config.toml
n_layer = 14
d_model = 384
n_head = 6
n_kv_head = 6
head_dim = 32
d_mlp = 1536
vocab_size = 2048
activation = "tanh_gelu"
norm = "layernorm"
norm_place = "pre"
norm_eps = 1e-05
positions = "learned"
qk_norm = false
attn_scale = 0.177
bias = "all"
tie_embeddings = true
parallel_block = false
init = "normal"
init_std_qkv = 0.0253
init_std_o = 0.00677
init_std_up = 0.0253
init_std_down = 0.00239
optimizer = "ademamix"
lr = 0.000335
lr_mult_qkv = 0.4
lr_mult_o = 0.935
beta1 = 0.9
lr_head = 0.00633
grad_clip = 1.0
warmup_steps = 205
schedule = "wsd"
decay_fraction = 0.67
decay_shape = "linear"
final_lr_fraction = 0.0
batch_tokens = 131072
seq_len = 256
doc_mask = true
train_tokens = 843300000
steps = 6434
dataset = "wikipedia_en"
Each number is 128 + 32 x the weight over its row's rms, rounded and kept within 0 to 255. Layers, rows and columns count from 0. Numbers have three digits each. The size before them is the row's rms in percent of the matrix's.

# layer 3 MLP down (transposed), 1536x384, rms 0.0275, rows 205-311, columns 256-319
106:118108115114134159139100088096193127142203118111111114126144049136165155124146150097150116139148129113151114210145115139098180126150145132160161130101093138169118121144121093187142103134159170
096:113152153128171095114149146163128097161158074172108117131154103134137149133105133141159090122134095101109123066130088160073102173198083158137102164159078094157087110108141118112131127110160112
098:136133128149127091140133076137149132061059191132125136147086109144112173109127109138138161138200109188148082174132164102075113052167149134127122153125133101075166157165191182069143122175126127
103:131143147176140168082136097111116117140160112197091103153141146122178089096153046129135143086156192135110186202140141124157137089155152112078076139149158131121136134132164124141105121157062115
113:143141152096090168136159133201165146168136103106175098112173168094132100089148153174151100099163170147123110154135130086101046131157089127084153143103153122133099132139169122157198083139133154
106:144133132085104115167128149127074134103158117149099180125156096162096150098093100174177067136129153135183122127101109152087185136148163178161137113159071116076118108133126152038089114156213105
093:145155088128057113130157129150103082096142136157090150097109179142107154135135149076076061149149124140117122139146075105158131140109140149118124064139164145105133097143139062112097160159094156
102:139101144158146149131075123153150198143091155148152100118167131135117145112095113144129114108119145096157155168106102127138139111230155080110118119137183069044175159161108148136067099114159134
087:057144101184171105161098097208129067067110110139084155212071179117189104110093108145098129134138095131074195148176096159138174180154128126076164183150099188163099128124163146125153161114143107
099:155123147177148167137128145137184134121143144088110142100099116127068114120077152085156190107162108133135142160157106082108171141133114130101143105116254083104081107150076096140114101181108100
098:134129089129159118110119108182124186047121141163137156120138134128114089086102151106086092141094078119123143132148105179135125136176141155140127119148149179121129150159195132108119181108083139
119:151192112091158178045149082147208110182135181104169152135108193112093172135121185119104138161149160156129104096145069104129103144193147182097112142120146094064136119119112172139081116112190189
108:120100080180101125081134183093173092090112149129148106154152146057060156149115150144118056159173156145189110189150130144079107150193201118184132123141112125102108098099091106122098130088114122
099:129122099174127165115124078159111153174138166153122155142113127138133091178119110127148117151095160106106142195172114129052088200255105181120162121100144133125177078128142072106172144135132148
103:122153143100131134133102131130171134182077145119152120167154129088041158158119162136116113118094143114142120100161123086123156154147151141152186141118128094151128123171157118091132139115109180
100:077093111125111105126125108153201184141142089129141087083132072167100125144114149100113109137092097150091185100135128105107125089110140162156124128148131102072099144110138111098127150183173135
103:117093183080157055155192094064102118108102078147146135057184138159137118148096126153101148134089096142122122168084159127133132160125151084195154157142199099187118145175152171194180135135092137
083:170107135074137163174152115149143173142127135173126124100096161148139127104164170104122137168102126084106108103144117132122134158186081140129143104100130205140138160108119155153124127126137064
103:073207146156112104120085102131146109076115142118128195071130116144091164099169139064156164101119094112142159083133121126125088109140086159148136054101136111106142085070131118052182164100121097
086:139083110078128081132204089158162125103106148116108085117142143127129181136100093163115097124072103094075076129125122154082067107150130041089140108145081144130164147156085168192140133133122125
099:138081182083165093101181103137115146168130104092115165145122124152161150160099123154123118193145102104201171126150165210063131053160103175158142122171121091110098160146129135101112081138088136
091:082135131191078185107158083140128093112079190094119169103182173183146177164159142111104091113104116144134114178161139146112098130173082146155113128094128118106197100141055175149112121132111135
093:133153150136130140131102140120115134046137147141102116139101117083196067126161128101098137123130099129157104142104071111126125134144128126133081081144130141145162135113043168124092158098205112
102:102122156090094089137147116106116144122116141172128131094097077132124117176106157111182102146157079141122164174164139176132148128097073043135154123076165179117130157104163192137098108088126122
108:157143095092159064152069049139087120086193095111158081090152112059137085141141077180113137117129127089121127147077150114114130158205209090111205161088046124153151152152101124125114116158123160
091:095109133135126132099164094082128105137144107154162163107161129137136117102089140107171112156126099162128133148066099156080149153126174171097138122068160095107092094160104147116142177123129154
100:130146119135048122098109114114068147142103078153194102133106122143148098141142137148163155069167178089119144130152147132115162096176075098174090165118107096145114146131100158096121161115148173
101:126146114215080089139116141103115160142125121106134173124090185109104086163148124154101108127115069126189122120142148117127102108169122126106143129101079174166095129139087146140079119153123100
088:129097114135175046132170085102143137127123106100134071186161156130078117143129153139073132108150184131130127140121128175109141108199186093121130168135143147143077186143086103164093087109139136
088:125102076175203166108158076092076087131130173132140159116109059108130115128155152067113092133158142191174092094134140156146136063158132111124113109129167102087095130102099160115129170125082171
106:126065079074148124155142124076167115086107114142129118063131101169084109164096159128096109133125133128106095125122084127147133103189124130121149091129158069125149152155175117108135165063146072
091:183123171115083141106111135111109105169124116116099133101139138169110106085124121091194135074089159156148145133133128167117114143153111098174092192168080128055131103043076111104136106105059141
096:080067163115129167139113131121116114123133154133144121104113132142169145155108156152140119198145121092118133180118125160126158178124087141140094113106147115093129115194057108136136154092170170
112:096133107071154170128139130057204148129132131142159114173122177141130101106100169116118127090141168081185135160106142111146134077178159118123104141138165079169145119145127118182126151133138128
089:203127110072133082134170115155099098181110190136087136161178192162105121101157192136094137143158167125162183089163098137182145101155131102111099126149192111147199108119113127131102153157105163
108:127154102197191139124053103106083145190113095133160176117117137150138138130173124107083088138096109134120140054154181134129133184127126168135116129039149090144087119074108128143132120101080119
097:082062094157149151136182149177111116098141116149055086129089093138110116165098093133112127127133146125117108168109067089121077116182073177117042084136154124192063131132129117122116143156124091
093:196114069147101113144118091166165182125073106155106192112109086164154178164180091127139168183108111114112093210114128208162081166143131094131146149096125058117147200101103098104150094118119141
106:075125066141124085193122165110121149058121088148102127167106103106071137169170156108131083164072147124142151108127124129145133128159141141124074175159095095118135139084134157093164182139127123
094:122153061123118114118114085171054103116152107135127110068153158141150113106134120077136093104133120103150133077107169153100183105175079099123139147149169150118098092080157085201133110070115138
091:090123177116145150128144163182097117124128131105173087096116122125153189151110135123144125123156144123163117129140102129171142136000142126180122131139118120099084135116103141142151162104170149
096:152114162172156152161055109206098107123084101086118150122129120162159099112131108095133084169115095099134100133097112140052121128170153090129110071107123067145146136130084097129118137144141132
102:146113148140122141129135094157094135109172171072119169162140105122153181130076120118140105133150112092036109167136112153137161161153139103057058111149136115127153191154122136079147171088093191
090:145153143157098112123106187161129162130136128103163150111134140100070108141100131163144151105105167182148159175128107103096165109251112163126140116158182151114163167171154077125126093164107137
100:136099117077176184162158140132146110110071132172114113147098108064082161138081094158123130193140122128199192162086079170165164117113155096109101125105201092155160149050096106143195173178154131
098:128175144140115113144098125128078146157167220124155132135138099126178140164094138138131106126080111145133093144151120154061163112078160122082111123134102127084118150104112158095148165192134095
112:079107186079185132067156112093118148083120077127176132100083069157092137132121062106096136121110135113151165181119141120162110112123176100045117131132143106109152150073159149095118129162095103
093:090069132121160126159075086068150083119153188092064124109143092086090144151168078110144142167119148140123139160122176152104134127194087161119127119100092147114124106140111155136159200085153134
098:132091155166074117134107140162165143110125117130128095138102115088157154078139113113144144131108080153131128129135120100094118082118151067125159107097057188138075152107160063145125170126132121
100:125110120096175101088113165114159048141152172134105125088167110118145122115095148073089118125191147098111122137180092112161149101147163159167121109112128100154183106105135136148075152068130106
094:118180126120093095092106121082161090102113157136138129072163119132135161096108202125078105132113205136118141098066070142110175126176124140106101147117114165155105123104139165096176163098090130
106:115141080131156111164112161184132135117136117132134111128162147125094148155124118142145158139168116094153131103096120151139140088157132124183110169108180156065082099184091108105102104102147115
115:055154159146138149126090176129141099101119119115173091095086106187104078103140161135171119066114126134131183080173157094140111103157167154099108094124134118129132137074062137145140115062105117
100:181139170160145225146137156092153116117089173234105141123148148106147135098187150093121117106143099089202123104141161064068160116123159102105222060122069112154174101127118115098216195114096147
105:111162115124120138167122149207017138133112107089114111132094139112111132092092087158109153184108132087125154102112122147101162156200139096143134165179152100123128092188169090132092143131109110
096:126111080136106166161085165114128153123158125157159122072139094124115127155121122179119117108123124091140171123151117089151144128159117123189162104068128109094157136199114078195171148050154125
087:172091134104126119092120073162130133132143174131146123178132180116153179120123093103159125134119144123119138171105147135127185112089103161143127135168102166111128138170138133089103143124108111
100:119136135187141126142074182179180127129225158193070059175109133142125046117083182128143164114112147140106142128176094124091083141148118104117112107153071181140122124144140128108134149104123101
096:109116159129150132140143140163135172131177163125114070098136127162139132101173113122173126123111141178146141124090148083131105198147087088111102120145107132146097138131117125095176042125132143
099:126089080116057146078114121160126117089148138162112104114167134169171152137150110179170121136087143212161145086138140160089148147187161155145200162116151127131168128153148153199177124123130158
093:080103132111121119154058156118076064116106058177150129089176117115097134077178133108138180064128078131145187097172133130084173132162158197158120152118163169155143051123150121068169130125111107
096:095127150105100132098153075096141109105180132135124062170066174182140115141159156125122141133034085132102094143126110107095108134130139122081157113163137090148116118113088120065117203166135147
102:114077225140134197107140107105132133183113161156159111114097119066118113124130111079141112089098107142133130170133136124052211123180161146097109069116099127144145118073129131052099132240112128
106:104078131150158162154130108106078143079077143096177140106106129144072206154092145138100126115112148152070144117118204101105114135186076142064144113188129175163105139140073135162157132128106128
103:136066153162093131151171127133149158116149092110117117149082134130121081094107156131182160132155126105132153182109125149089164094156174076173118074137097109049159120149127117118105118146145179
104:128192113084191098124141105141117159108146080142096129152130095151124170184120143123137087126162116121104186124125087157114105141148165151161173110090132135125151099139128154135107094140182069
097:094121165138141071092100143107101083166149157122096097137101155173146142105077165144094082145125094125147140182160040130148085151100161119092082097138171122082171102161075131129137201104157120
100:134105121128120130148131088103150089106121164155092114116183073050109114154117143150124145096158058091124109156140142159111149122153172195175086099087094164160111119198148097175081111113115142
092:118141093094170129105116116166128093169161210040153132080126099148110135186158085148144188165090124143114149148128091121162140134141094113195144136128112170139145088068071116098117114115126133
088:127088174094187105162113125161142175139135169129110165112149209040105200126083106129097161144131101098098123141118140069168103140153160070117120123119163126139154147118136092109132116127141134
093:093149128126089132106185107123084186108159153128127195137107082121105205148096128141140143187190112139156210153146085126172111094105154125144170117162124133142195115083138136155165155163108148
087:121095106104114123164118135110188119102131156133129095187125098131137128117125113158079132174128134114114120101153088062126141192208131173111090089102100054087157077137206089132097118113140129
112:097138056072136094190169165134173139139085168084076166123136099149149108109069068074113128104165075131102158101136200159133111136159110139100183101144125102131024135162130093128140154158118101
160:171080133142140123138125094150171104109165114162146121117115136064120203168168137072093140140164153145094145090138086104117135203149181164110148138059087106161128104145147160124079144161124083
100:084134086073123099104181106150122166136169117088129154127128150149120132118152132116173080098108129101143141134107132120179079185074163117106085138207160089107133118127093155115095156162086152
101:141152197078116122119173101124076086068150117186077141126126105152129045113135161151105161144148135152124100107116107117167087094161130170110056151120126152082081096078092178136136098119127111
094:126097191105107145105124096065134105169097174120156197093131134075140072110173154157123116140130141068113099122167087146138159153175123121165076073131117124112113084100118132103130155144088149
089:105164115084099141139151075140107186163103136120102121137144063144127179142069189152164107075145095108014149120134116172134189145145169132099110124078121123105138087127143144084149120136188186
100:144081231093120158186103076166192123135063118125128071143107108143124167117118140103098174154091121120132139174117124148142159124159131187115132120096090136119161118140138106139069125073119116
092:111100151144115111083117193141086100097132165112121195121099095124135097171108067195123128117138144148123140131115127119146117147188093114129106092107171118084108140193100120114146149154129127
106:126106117161118115129095128114120146124071153131184170137099129107128105173134097177130098133113091122150201108129154100053098107164114111076129126094132187157124155155158136116123127106135133
121:119175163136113057128162102069120175067153078144080147133121128153143136062083133191128126144149142101124109074110130095129123127080078093150053104102129035117089185136169151122122110084087153
117:130114095083076086130111128090095118141150137172131175156102097147131143150107163119124147068094186143130178136114060068156141112141123142108132149142102103094151135180142136113075139158123175
101:134114094126138189169167163131106100134198117134177094188161149125120156096104175127127148117124155171124124148096121107164172126137118182130104059075141082106126111134136133111066118087124100
094:200159156149125122131138131135115147088122126100086141131142129119153154106057181142153170143097099085121057083140167093092120098156159146163121123160071119103124165117118120105112150111141111
088:146080149125109144170120083142143125165074154119101160140136081104141133095146137096071111131122130162137125162155124102155143133164152173130134166141097145108199059160193125125111179163146129
140:129141142134056102132120111085082150060099093139113142114161103137170166125112139133095084162081156112153162111078099111130134146139151146174105151113123118097140113157069152093168151092125142
097:157095129133162185109135164068150127079119114150091152094132086145202098079087120169138159053119150153125138070154171100075113115095150131130087134151178120112157149131069153120114106095079130
114:094119154165126112087121190113093160182112089135086142137151091160134127151127098136177156124139102135136190148119139157096107083137109080124126119097159134109182079127140100130139136113158159
100:166093118225123142116134130102080135140116114123158147125133182088072117180123127113189101096125181167128097107084145180151135125182152133177193116164113151116110121148096148187135140180091136
098:168190135198116182097153143151120127147144164106103113085140142135126143163119152117163115129106147118203114137103196116101175214147133139064108135130127082125129144127120094098153140092114117
093:163147147088152114163159084126146135170097113137133112095105039125102097127172089112115147152150145128094153153119120204128086117174118132174140169160153146151124123104087171177184113084138097
109:117182048099185153113105087130112165122117143153109084159155136146089150144076144107129118138125118142209177131113133100091158107113200180126167127144108157132119201137185146096108165120158097
101:145114106194152179112119099106157127084188135115142164136117104106151115158147108135092203067135100148104132065178090103038163159162133139085078163119124171138139118117133168087101157172087142
105:080150099185119166160086180142115133097113114123116134128150055125117151114149120185139170123017183129139155071203174079101161136230157125129152110190140150129104101143105109161148089145153126
098:128131165167114122103161060101140159169092118077088061101041086152096075161124136112113105102098120145102109149171102135126125141179142087089172082123126130125097126137112137112124171193142162
100:025106150155130168143120101183134134128102099117127121115149081120129123160125144137091131133112157153175153129131178091102087116172077161106166129134122108102135055183158143109165200110174117
088:100097142104125189124086105109158090156098142169153144126142087100159195113161108076167162159150148090144107115093204163145132151127115129061096211165168056183163191080118173111130176134120121
102:157131139131079143150104130118174127134128185149121147116099099129136187111153107114101149196182164151171152132165114099125148112162178135086121153128075077095181155109160133091094127166080117
095:198113108125122104178148137131120141175121159138144100166102123142178184125092035100131154129121135070114091093168205150144171081148161110174160108158129137128118147099107129151127129163192131
104:148136042171138168143145122139162157128161203114128114072153126210121148142057079130194115126091125149147108170099091173130100036134132098105154000152127095107186146132122130141144140140117185
085:165087195170135226162105163119118160144087132118192103115087139138123114142075096105090089131102166107134128157131158109156096107149138099138078075162134142189084148141054176166110126092172166
099:106128073137165126115133077138110161092124121137147130131183118121115134114065143057092110130165169161082167054115187181164111094110166101167060119150111091119140139109124173123168172092148108
105:138206118079115177142140096145089105196170140163089186112096179152189128058124160145119123151177112142139156138138150191170129121159141182074168127142107127073140151082139149140076104144104119
088:164106152168123130085096149120150122160146152121119130135115115096126067126105130068186101142128124138129129163148111140142155114166137159154065157072129100194172200035090138064073143102255124
096:097143134123149119173129117147139128166104110142124180117125064151160096134166101148148087103076108119123078169157179176152171123169126134097160103062101163151175117122109171103160102099188126
099:159068120115094143166129098100136113130070136102150165102184199155086141119113153107129081152133190105154145132118098205115147148147151126064132168118151123096138125155139095156208143154156186
# layer 3 MLP up, 1536x384, rms 0.0329, rows 206-312, columns 256-319
102:136131164160083127060071091120158114113124119120172153094064143155172098179169109100156089095125171149120154154113165157083172171108079149137171135141152167135137170162093123114126174140140125
101:131188172174109121141156171138126145088164138092066093151221123147158171149148112126112120141105067134137185094119142150133174129104121074175144137137097131143124074037118145146106137095159103
104:131144131112136115192113121067154128093154142125163143137149121114085189122136120087116186068138103159075098169089167136097170170150044123171140132129128137180098101077126088197162085053100110
109:156181100167128151160120097157102148121170119120152156150139155156120111129071136186149170121155136131110136076187134123153111164171075120125139217104150112179131133074153127159153110133202098
105:167110199107127105098148134123147130156134160137088108146137148127118149108111148137115160090143160214139079159124167136118171100091077133104162108133128146100109195111126126116218089118110089
090:147121145092159110139102151119159103118082105140177084215079121159128090136122058182073147191155119110122146129094113102143129124137149115190139214176066130193096179096169141157164074136136120
097:069144155091106080130146127153165130092181148109170142135134113139127167148134136149125165125113107142047131079194097113146133161157115102139183130122081104150077113146160117128172192066091127
093:113177134129144153147117096076132197084127077130076076175154135139159162091118127153149087128140187100119128087148112148122121118132152137118102122192147044148152089177138123122093103060067135
101:089092094141118105092169136113102152182164078104140141155114108118090152117153148154142121133163208177085075089132154112113119153123148181121131110164171130160036144129084170178184164124128162
095:166142122126120116127143119083082104155118130102079112134180143119065128157077163100158169153145189121136105111102124160108124155144094095175087132097118079087184167128168093216174168179112124
100:090083089160199092088153106082099169110083106152168116109131108142100156170107169083172097153147104137179180115101169094176150086113110082126184151138160129093125154078154123168185187133089140
100:122109107104165108099116139148061137135152143130058127140173153099126158165157140089144124133132137142134134125138130166139116118106038138141155147129160087156114186189089097125178109087103129
089:122121105146145138144209059168081109162108094093141156173191117181090154169143117153116109123130106150145099092124125125189074087100111142121090121097139153171136104159124204166119100120089081
098:100118173130143099120055124171058125153097148091138155110115176140145156103197108131115147110134122188148118112161137177155154143109155027141091173102082113138123100092105176119138124115118152
104:133162060202110105085169165087125062159135163127143129220087122166116118097132181189161145112118119125094072095142146130128133116127123134181089153186134074136104071079147135107120171120069136
093:199156087112058107187140216146158126193204141149158095180104121084173106079101180111103145114172113149100171086146097121155131069110112135111106114105079063121152125122132118094089129150181109
087:169180123135122111067134108140110094097122100114085123154177150185105085185172086110181138121124100102103089159119130133153079114161136143124103150102130085080155090128142120078121107171154136
103:129111095106114145166092164151087096133133078147167090127156148139120152163155176153136146155127114159154059103169071127131096138113141192139109121140150042166091148176160145122102206144125108
096:147088161146125098126122120139099152211150117113145178130066174122114117141131131139095131140114176147100094129128075100138166097125113089129079134191109109103138098135197139116099150170092149
101:187134088138148098171146089117092105173097081120093137128119149100150104145139113068141114110137161122140071112103107105143135138150104115123174181209200089155112119137126098123110091128066138
101:131146166124166122156122147154114131139136086119102177124127107162129093123176112086095144173182112160180139138093103118108196151113095109085069090117118087117143125136178203149116138146098058
099:142158178166184128141170121182135124165189120104108166162100145132129145130097133096187144100133138140115132141204167162138142122105079128101129173135144118202126104180136116155126148118072162
105:183181110085152117106118138095114100163114118069158091160151137168137153166108125134152118136158095104171182115092158105221107127128133077131142168137166112124088159079153127119130151085146126
106:131136109143187095084095167176085069158180121094064144146149144102131121152134074144142155097204079127124141155136152147143071131131149094167139161148141104093117168076108077170085151114157146
092:104119111133070157136159195097098141182143094079073157139104150122096115129100151166141150112066113103108157084124167144134124130098154099192115100149177169177170099106133104166111111104185139
099:134165062133120130075136121045149151150107102127134100118168124090069105129130145173116181059115162108147102122159125107122100165105102074132121075152138156159154111175121144143127083108124113
095:142167115058120134126137114158160179103150126136123078109196138135114116130163107107124159107154206128126115134156123121113144080111115098155118165088169138103140130140172117136086073166131141
098:094095131179155130138110071139126138140139112135105120151134181086139151137145158145102106128151211105121142116080099091165204055132135127093112168121167101139140157065104166140169154058107105
100:106128104112101037113163180123160148135196114065111164196096118223083183128149092165194181154168113146072136122175074149106139128117125141166083119165081102140140108081134174096117142173098144
105:134113171126168156099218161153097165114150162089123157132070151125127143167113113099141107175142118136105104072185126173134092129150136088104147118146104116093085127153146117168215182128132142
096:120187166177162107117126105156135115122146175154095169170188151127111052117151070192190097081089099131157130103120131120053102130092115119134138112141145082148081180091117096151155165141142177
088:097110090096094113159135167128125129111131094119155161111117154103063136133166103125101143168139187116114143136078162155130120152160127135060155116170105104182054093139165098130149129195140086
101:074126116158179126085143158199151086123127070158114186099152117162020122088107137121167121128163178146150100108162106107216092058051110119177174120116132093091153182098149120139121112100131167
097:072124123145172125095065151158085187155120142120121109172107168085080153106137114137121088097149129131106103084140088131130126191138168132169112110106083113122122148153112130168142182177104083
109:089124150166103128136103098099131111163139086135074199130182106130086175134090158106078136103120111187122130145113089150132148171126068123096167140052097140139119175172185161116146122061100128
104:095074159174190154121119139176074134145141105126134092174110113153129164132145145162128140139185180144063166105117184108145143127083163119094133166196161147157108170120120113134137170106164166
097:113162070157140117083147130075122121148107081126106117147160146075110117148128127141078149040155116139074120107104138146112134099149122141086169147135157130149150127140185106129114129114133115
100:131139166157143111122129127136108173082130171128124179152085174168156125103125153131123138212121165137171132158091187053103137123062086117183091157115134128129107137159136090156145144145138129
100:098177096084147116164181141141143172094187079134139143158171102119091176104118180176109189173141111126000043090152147127126068120131122088169115202133160106148031132077188137118110147159099149
104:155160168160143142129172116060128121170089127112136087164102126121160104078098145132123150165113105138066154141182128112113094147102108139104107092100067121128124126093148139102152148082103105
097:175093140183160124202075138163156125162107075127119170124090125129083116068146173175104142178164155151165150153105110100093101129120146107155112142154112100150132159136136134152099061109100107
100:141098144112135092178095104137073179137144175130160142167151157106077151092147113091113211126177129144094096119081104139112146145126130128116198161130140079129133092164080142144168136118150151
097:100119134151095131112152110100127125166131145134134152136117166090114146138151114073105134127113156136147140103172104177099147089067156154167151105192063128160106154163131115075168174132074169
103:111130172103156117140130127146148088196145160104145115135144142101125135138124151178173149149112136165151102137128165185142154108134034131120136125072135151160145143165116106202135072158120120
105:119171097146126104151138102197133090115141126078099156087108122104103146135184171175120128155122134164144140105156154171107151111122069096128170095143098074126180091169110173109069131135080124
107:153168158154138159082170111157150133119184099079177120114071131109159120139186138142160108159153108159087128114159126136135110097180113107072083135114147132069126100073211089082138178155132101
097:120116122097136115169120145180094173152134127102096120083098126116111135124118077107117128129162181114138114100163071167112126147139139169104165175181078087117114126142138143162095148097112181
107:157082114140125110193168134127110100144138110157141122134120160127122109154122216158115144136114117104151094092173102115139104054156142136139136129195096057101155128191160130112107096067151107
101:124123102149206142136091111109160165145151156146164080133069140190114164186146123094106166128144106096074117115113156143133137136068157094183187112117137092185070153128175161108182140151080125
081:192116067147158138109175125122110110135098078008130137100093160095088117173135169128179164092097117106126126139132175176129129138102163134117091131112150143131127131192126119147146125145111142
102:108186068147161086162104175166099078166140081167088084137097157147125077098102169191119133108141113160117106069125163137090105123134132147188143111119171069110116112087155144080100115074157123
097:147112113098139134168119149138081124165106159107074140077198138125146127112160082154114149193156105114163087078107133124098108085120107141113209134103161141120146152168178132120163113158194147
100:115087157143089140137143103106115180180169112153098143126130130006106181127149131162137185160120128110170153157177156099199136148138077066159132110106120135136136111121117116117159089075074129
096:143164184186112110161108161133142174064162119131141139179132107172097148147143154103099122112155189109124173077129106180155045153181079145128185156108121118088165077092134126141096170127145156
100:114169111110122105199159135100157157141152110119145179163181170128143076108116142102168139135192141149142122149128127058109141151139093188158159167098179103158056129108143123144112194121117123
102:119167082106165127142092121044163127148138179132163181074194172121152129119126092128079102112138133162127125097126121086152123194131119090162141070070131106166126114101147112114186145075086126
105:135140150139155094135107131093137085110176135119147092154141141124122121147109154048109150095128094171132058148097133142107156157149108124173178141111122111097099187179169137121174095214170094
108:141164126125083061140106112075095092160166083189109117136112150093111134150155111202071137119169162111142191096093090119159172122128168158157094160148112135055115168079099098146079126088140119
094:109146177136136146126172186116148111134144088177134100123140150113134128106149167138108165167157085164109141112152069177085134096137112102089130155163142086089092092086139171102113138080158163
096:118130075127097088163142101116130156158144152145133160132162122095146124141155122153185085097108113122125134112063119146149106090189084075135132134152125144179070123099160139137117184124117169
094:144103092102140115086090143133049160146155107134131156151066134086158149163112088135146113101141084170153086087105126149145153126075161078122104117156130146121055156150169123164122129128083111
101:118212118123203109159052079111126149153076100130079132173141102116115114143137195163088130098117134134077159100115113090125082120096095114132142223112153135057092121112150083180108110109132167
101:144119104107146146160131095136081062113129159126141112106156152169050137148060108113052156145131136143138126107115132131156073069140149051193181099196112102071125130163118076158156115079094110
103:174171086154111130124188099179098110121123070158070108147159102113105108136122156102116121069121111136132114071092143079122065101168116091201115133124115086155146135084118168152087087120140068
101:092142129061114150233141140041060154138079130123155220129138131116103139138103155118122175101199177095155101105113141137138192147119124137153154116169104165127076075130070126124131162094116102
102:128126091139106181114110159139112149165135088124111155143154115091090102147171117131106124151136108168144156103129115104133124094106103110056171160200092118129119107170135100182123174134145132
092:119153138115129170119149138042123153165132094170139076085119198102111119147139107195177143158137190153101102144185193145075135170069151086087134131163140175133093121126111109174116085137152170
099:137147113151219171123103147066129076151136143132158116165061147106098159121090161098146121178162150136123037088153160074141103077127134135062107146135137098141082061147154119083158151089090129
085:136135112057141138112155124110082163137164117124134150131152173128091120146129131149146122091169150158134186145150118147174113141158119157118109153144098116152080122112111105133179146116079144
096:144152137057115156141123129107180094161102121101144146178157100136040102166145109088178195074171157123149148118094138115106135126139069103124108126142175094090098101146164113152120169125123181
090:152164127130106139172116161085104109186131092151144096138132090144170146132140074140121154097164107112097056078129137167117101164086117096188103156142093129141091091150101158138179167135072126
103:111128140102175060142177104107122138142126098115101158121139150056151169086141083124097132117121123086167115107130097165177079119087109115136112090130153063109116111123116119124105112047103165
118:077138126127186104167084155156112103138170160171087120128117166128093185222146171059107190130154169159071181124153109111102108175133137115082141097106087088100155097100192098137125089133111136
105:118135147132114144168098159157148166157157135152110061130113154119145120094092177114102138130145144136117108136180189044152172103075157107201140133150153146105139105121163086157157174139157146
104:153147156124149106119141082098144130193136102095138108159136134146183116187086103149107127130104135124141135118152163112184047117157118094152064143174168148163141139037167127087146130089030123
096:119175106113135103067155091137088105112111091197149139133148152163089129185096166117113184061126153149059131094128144138126080130167171148153156179116113136120058099132116122154109174103181171
095:116132105156141127174145120116092117132131150102154121157141168130138060137205147152162163061175140129109104106111123077161162155103131218197153127198142155126156148111110189122164132081075147
101:161125141163104106063046089114130126168138088106135093098127137148096158102121160183121129165124164146121104075176142105127119118183057138161113146092059133136114059118112139106147194165155086
097:117121111090137138132090220086093159100133139143175145118075146147090140112125193155120130153127154179108084135090097139118083119112130136114120169116053079191079201145133169188125112083183134
107:080091113116118153106111106104154132179132129149140101104156144089140132174098074134052160105160108144136154048117147085179074090136149130114156153164101153107094131101209146111146110202111136
114:146118169118135152109176123166099140148112186128178117086156162115127112175120090190080159134148164143151135137168187110091149127107124077121110187144121142092080149130149137124131130096137139
112:128128181073150134183157156119158184102172110161074120167122135120116122103093126092122131108133156197141054118063138127079138140128073144097120097125113110157108156158141134138154135100090131
101:112151143139163120159106110170127106168157096173188142176167167114088101120124164139113139105128110164124098148141102101152120127114082090174151112148086154121162080104112078143143108054161139
098:116156103131102123130130127102128140116152120126138200116106171118104161158103164151091157133085124162074189103213140088148136124140097164160158160092074086132143168117110129118168121092098139
093:170118167206127187080092140133061113112100116147093161100130133148123151151153119099109118128137152099176095124113173184114116139104075144095142185144142057143065086126138104107128105127140210
119:168176176146204064101137165111141179146125096116217114138085130139105072161086071104136171107144122106125094079101114121160166167099140101086126150120118094112134155067172166159195169163062128
107:130179075169112142125143168086143165107085048120099136202113143128107156171135134124158157103134120138102140134183141152100112144148114148186135126136210069132151090109129131123086154152149166
109:153093167172121039127120182143111137122142103150131134128079143135083181113078173124148151129123195083103186161105054149110087158105083113141087149165094135131096142138119089135148149114068149
098:117167068111137166112123116140163105143149093147126078114122189128142067171179112146097177145162157163151122151130162093096103085134098128138103178082081114056145141137106115100149158091116223
095:136112162080123137084179101155125180164139153118133195080146166130069154173177159082138199124144135116126123136147156120086094152121070154132170128092091141187107105089194127164159160149157140
097:091098103152123129156126100093148088192086103113147129146109159113114157121154083139110100075156114140118176095113131125081126201127111144127121109130150122141100161126119132096097102157157079
103:105158132112066117166150153141123117092109063108159127205123132166069099118093169211125164150182131123084098148134116127131076113166104111071151099175125108103133123081122131134116111149133128
103:128147167143177119100203095085138083159143106191080128165108142127113204131072130111110149119089141115118128115137125109080155153155167051166112130118089124158169168090139114126160108118115121
097:143131126064115154158165172113051168156149118144144137137145110123102117126168199144164122102167077215101128155118189121142207064156126161121101098167124119103084123090147123154136155166099125
099:176129119082092107182104169142109119159213087100103147180156128125111167112148112175159092142144123130128153080177110111170141204103146085156109225072131147170097085087118155154116108095148108
099:101157118158168106108120150182076149115159134100168171116160198117138124117101136066133138140135077123187098143123151090155107092084123108105125128144166104124149116104138169162143146149180143
095:145129160107147108149107096106075143169186127138131144154090145148136098160159043136115138157138149201148145107085090123141092185135126177096121128157113091114128165175135169174131083124200072
105:072176093165155137088112119135164127177141134129160164145172123120139162215038128165105167114150082144124066092144126152101142067117059130105102178197116161144093150107143143133133110137158098
097:110165070167168115084133159210144107151127091144128120188105148109140073147150151134190178142100122140100126110140138053151030159168169097127127156123103153139067119042116193105169097134118116
105:137183118199151153071091168181098085138166122149147124120070108134129138157127138145099163182116077137168143145175154046175086070109120128165180093115152129159162095102124119095140161098139131
092:115141084083110090141083097133171117119152091134098102111139138132172118173159119112125157151087188098121148119137077193123102159131136166140179117168164110106133096170101152166169135125150085
100:153115083131111101126186161105094114149145128151152136179164160107142090188105156164146119122150107139135088158120146152196131077134163175088192119141163159088150117075140130146144137096067218
108:113116170081110105134167088129081102136151113112139139138125184120162110135162104103114200132116134101133103128140141192113100137090109083155180189142107147105092122151172113155161095121136143
094:104146142102133125112127080121159152140183106097153107098140120099092150148125152185094134072167147137115115080119132156160117162110095103139115191056119150100097074108145138156140162138119105
096:103183179101089125133144115135121157145104101113103110107139115146139099105121169104136111107101134138145199144123154116165084111104072094181132163131116127123096145109123199133092117162149123
096:133152086126179141161106128187130085130141107150106134157138104186131134177086154131135109156066077095118141110126112121147119131160100084129109137131157173108130112112151148141127109095127099
101:121145175106117174096168102112113117104094065186196142156129151131088095107114190083086181190145168150131130128157144117101103077139107100130141140130110131136050100103149069146138155123078137